Each number is 128 + 32 x the weight over the matrix's rms, rounded and kept within 0 to 255. Layers, rows and columns count from 0. Numbers have three digits each.

# layer 2 MLP up, 320x160, rms 0.0727, rows 174-185, columns 0-79
114111187133102077102117123138116161131082165113140169091093182130079113120112094117142158145170151096115103138138118108109112146179099129130160115118183164139147162138081169178185146126137133112105132115120130095160119087113120098152096082
169081091121114116091147149139176071132131120138134141098190126100131175092102125157159090124113099167188199091107136161174140157110138115134165083096126107180113089138204136109172070166204074160118190149141193165130111120080123131126109138
169111105115121164100109134096119134125107140127135141156152145087161113131133108134150146139122134130118195103140122128148136118116136161144146095139126107141107126169137175094152114175176135135168112123127129184156169130122096109086112126
145116137144120154099140043139070178123104164103093144152093129103167130114106068155147113123196132096101099127118144150136119118163124020121106201124192125107144131142114142115169178156126140136151109113147123146084145170099075120145099062
116157151163090172123164152116102191152142089121115130115092093049089175109126117136122134108192104188141087176110110081096134123118128174129122130104089158114090123108140073087087134135149120133146058107210112128107138118114107157091143109
174104139144220131091122126150147184112131137152116147161119120102113095120124096117084115078170129104090141103076117145125110098077118131184112164148117092133099131138119103100137089069125133158111110167153100122155133093089127136103102074
160092102099131164113112132144156133107173135123141121129209061136146094146144148147107126088143056142141150105135225133170106161177178130136114122127136103187094117165105112098139098127127108133090092166083162211105125143140113171127159155
127161160114020097120156151174155171100113153069127193167122192128114122193086128122129048140152134062174155152124107135154175082130124118125176176175090135134126103084136090093107133135084202126148177093124110156103101058148173144179112159
156119105152142092165154142113156118132155135158079111122108172105143157146135110111115127115120121149134187115133122133158167123143137117134078113163149130103173074112210089101156086136103099154123091150140147100164143093150125137185165075
177166127118154164141159108160087141102155171102179072156157204064158137101210212133161168108139092127113161061120125152122127091105183140123068127140165116147117110151157115107121106125194114172159125165089117150138151150143083114150130096
042140153148194204109138117131106092117058159151116118123157157114165114189076139097131106119206187121088115175107164137114153107125121168115138145196152104150137109114151130094112106141074176164167145145153073114174092176153159119080096105
076070152091120108120143104111084128151152136114136094162135146150131113079137060167132107053189148122154132153111143151111117139124095137166078145077134091096069139139122146167098186138128129117205092157127119148098143112123105114103118177
# layer 2 MLP down (transposed), 320x160, rms 0.0661, rows 174-185, columns 0-79
211123132152109117120106090116100108160159134163149085132138137104116138189112083081180131112135153189131131141165115075107133153164105111146119101190105133182078076096124126151178145102196202129092149118123150109121147142135120154136127120
150196094147143159142130106149139084062068118124086118115117140137124114105060105132124144155126136152147136142117173140127122152127117143087179130151184137183096142095136169097119096163182120088093084093167147058138100118174107084120114099
161109097090106093055103147114117135116120143160118101157161215093099124142134111100123168116106119122108186063092134130128136087125137124111162080152136146143177081143084147089106120136138186111086133084097115144140137124123160148118147102
115168093082065123153139113154144100104156076188118113102184169108158134161156113088165104096058054095126146084180113087122123146122139141167139112117105177092131094088109117153093125218132127135150094170089207160119143119154064156111147169
158121145125105156112074152082067099089084081106222134151112154117130108132151100065131174114154149141138138148184134087113087072079148142101097127159088104178126061181128070095063141156092130173134127161177103133127099073056136137108126123
164191105177127153117120158127064169036160177064113131184177105180127148115122136096103131154128182126121097080087089136160154084106150159195111108040142181128119125140185136137153187151162143120112229149133118138097123150132153087098175135
136103162112144130123093100141116161142133119129052161118185127111148095085155084130138157095173131124150142145118183095189109136148154177110115097144148153174154147169127116170099134109154141162134082167088121164094140113177165132167168189
173093177118200129079109084046142150166078090131172119119136068100097116081192143196117137111158115221136107054166163153155127149174096100132093103131158116061160093139140124086154120144128071141143081150130101147108140120174088160050120168
126077111130131172079062125112142066092154073142105085156082122127171111113167132137099109074144158143178099095149111105148148101190082063155147111165119136162043119123150103161127091110087125101124134114133106110164101120131128077158153133
155165152119101126136120172065059107146097116158108154078155096108160166174091114172128135117152115162178107160115136099169092085123169158175164140111104129171186132095099125143122157147156123071149142124091108165166142080119167079139153125
164163110167138095160075086130148122180143136150119094136134109149108072110167140084108100101094139108165196138067069137110170179153168064121161124077110192161142166181159137085081218165108097107167141189110151085170158165166153162150106102
060120078100107136124162159148123127122129167101138103158172118148146071131142149140130164140130113137168212152078089122132151109166135163152141136082095137060162120136098153124065151157072116094112130178136116169126136089092111110187151180
# layer 2 MLP gate, 320x160, rms 0.0728, rows 175-185, columns 0-79
164055056098116113062150142125178084123088160116140108126191115096155132076125134158140079130074119161183186114133137157164104106136091133143159116130146113151148114145152142114116091128187078151136171134140194132172120131119186166098133162
148084106106138169083109122087106097117112098103168115139174141099132129107151117123159149104106115151102204115126151106134216108104099147172144077183135117135118108147154113099158161131169151166133139114104114152173185132108087112100133175
105171142123137136143154084144088141093140150101107119139142125128157156114133099151160089139137111099122147128144101113144102095179126063129107213149152112125125098134105122125169158135132121146153066104131139141112119155123011117144108119
115149159130037178108150089130116181143166128149159107099116044052148176069156095122083110064179127192162090173060098134136121188065139180142111153122097170101050087097063125101074104151141153186156096178112121142133107136136126162067148111
151077167130191096138116111191111192110072109156107227132159145108124071137123147107123096112129104130078142116106144143122088118099175090157123111097112141125143095126119087069086107092114148147070116111127178119129106088112156091170186093
155070092121140168128128149128147118102191131124127132125176071136149098115102132144125150085152074160129130107155196127173113177163198154130109105089141071163103123144123092081149125139111119122092111135110157197065142114135105205117173131
217140154153186134055096144097143080207132063184093123101136027085136160055167141108101176127129128218126143067170156134113129125126134112155073064107161094110196097229135131079181116107192005118122078155109109124176101179153074138098149199
150084154140105167085099091108135090122091126137145119140124058132111103141124076156100152155123119104129073122110160095109088134123128118147134099120164153154070178152109139118139107104128125128116172119122116193093091137125140102092156126
105136160090117101056144115129054109150104143143114174184152088137129066174116129122146137198091158076117094093140178102162108113150160117082152171151123163144150077164143090108151127218083152149098124061183147159092122146108113078110114144
143098076115154078116104126123129142181156099138146171114129142150068118128113179062073137132025102086098182146167128161183150074114115114164152111094099124093123161204126106167099131063087139117119190120127096078111201048165126191112175174
093094130113149117134126123099102133131127127106161130179127129149097068100105051164151118091163165155105119121116156133132125129122063133127118139095151122106065162147092162155087187130103129088178082153138115163111143110110157128124117150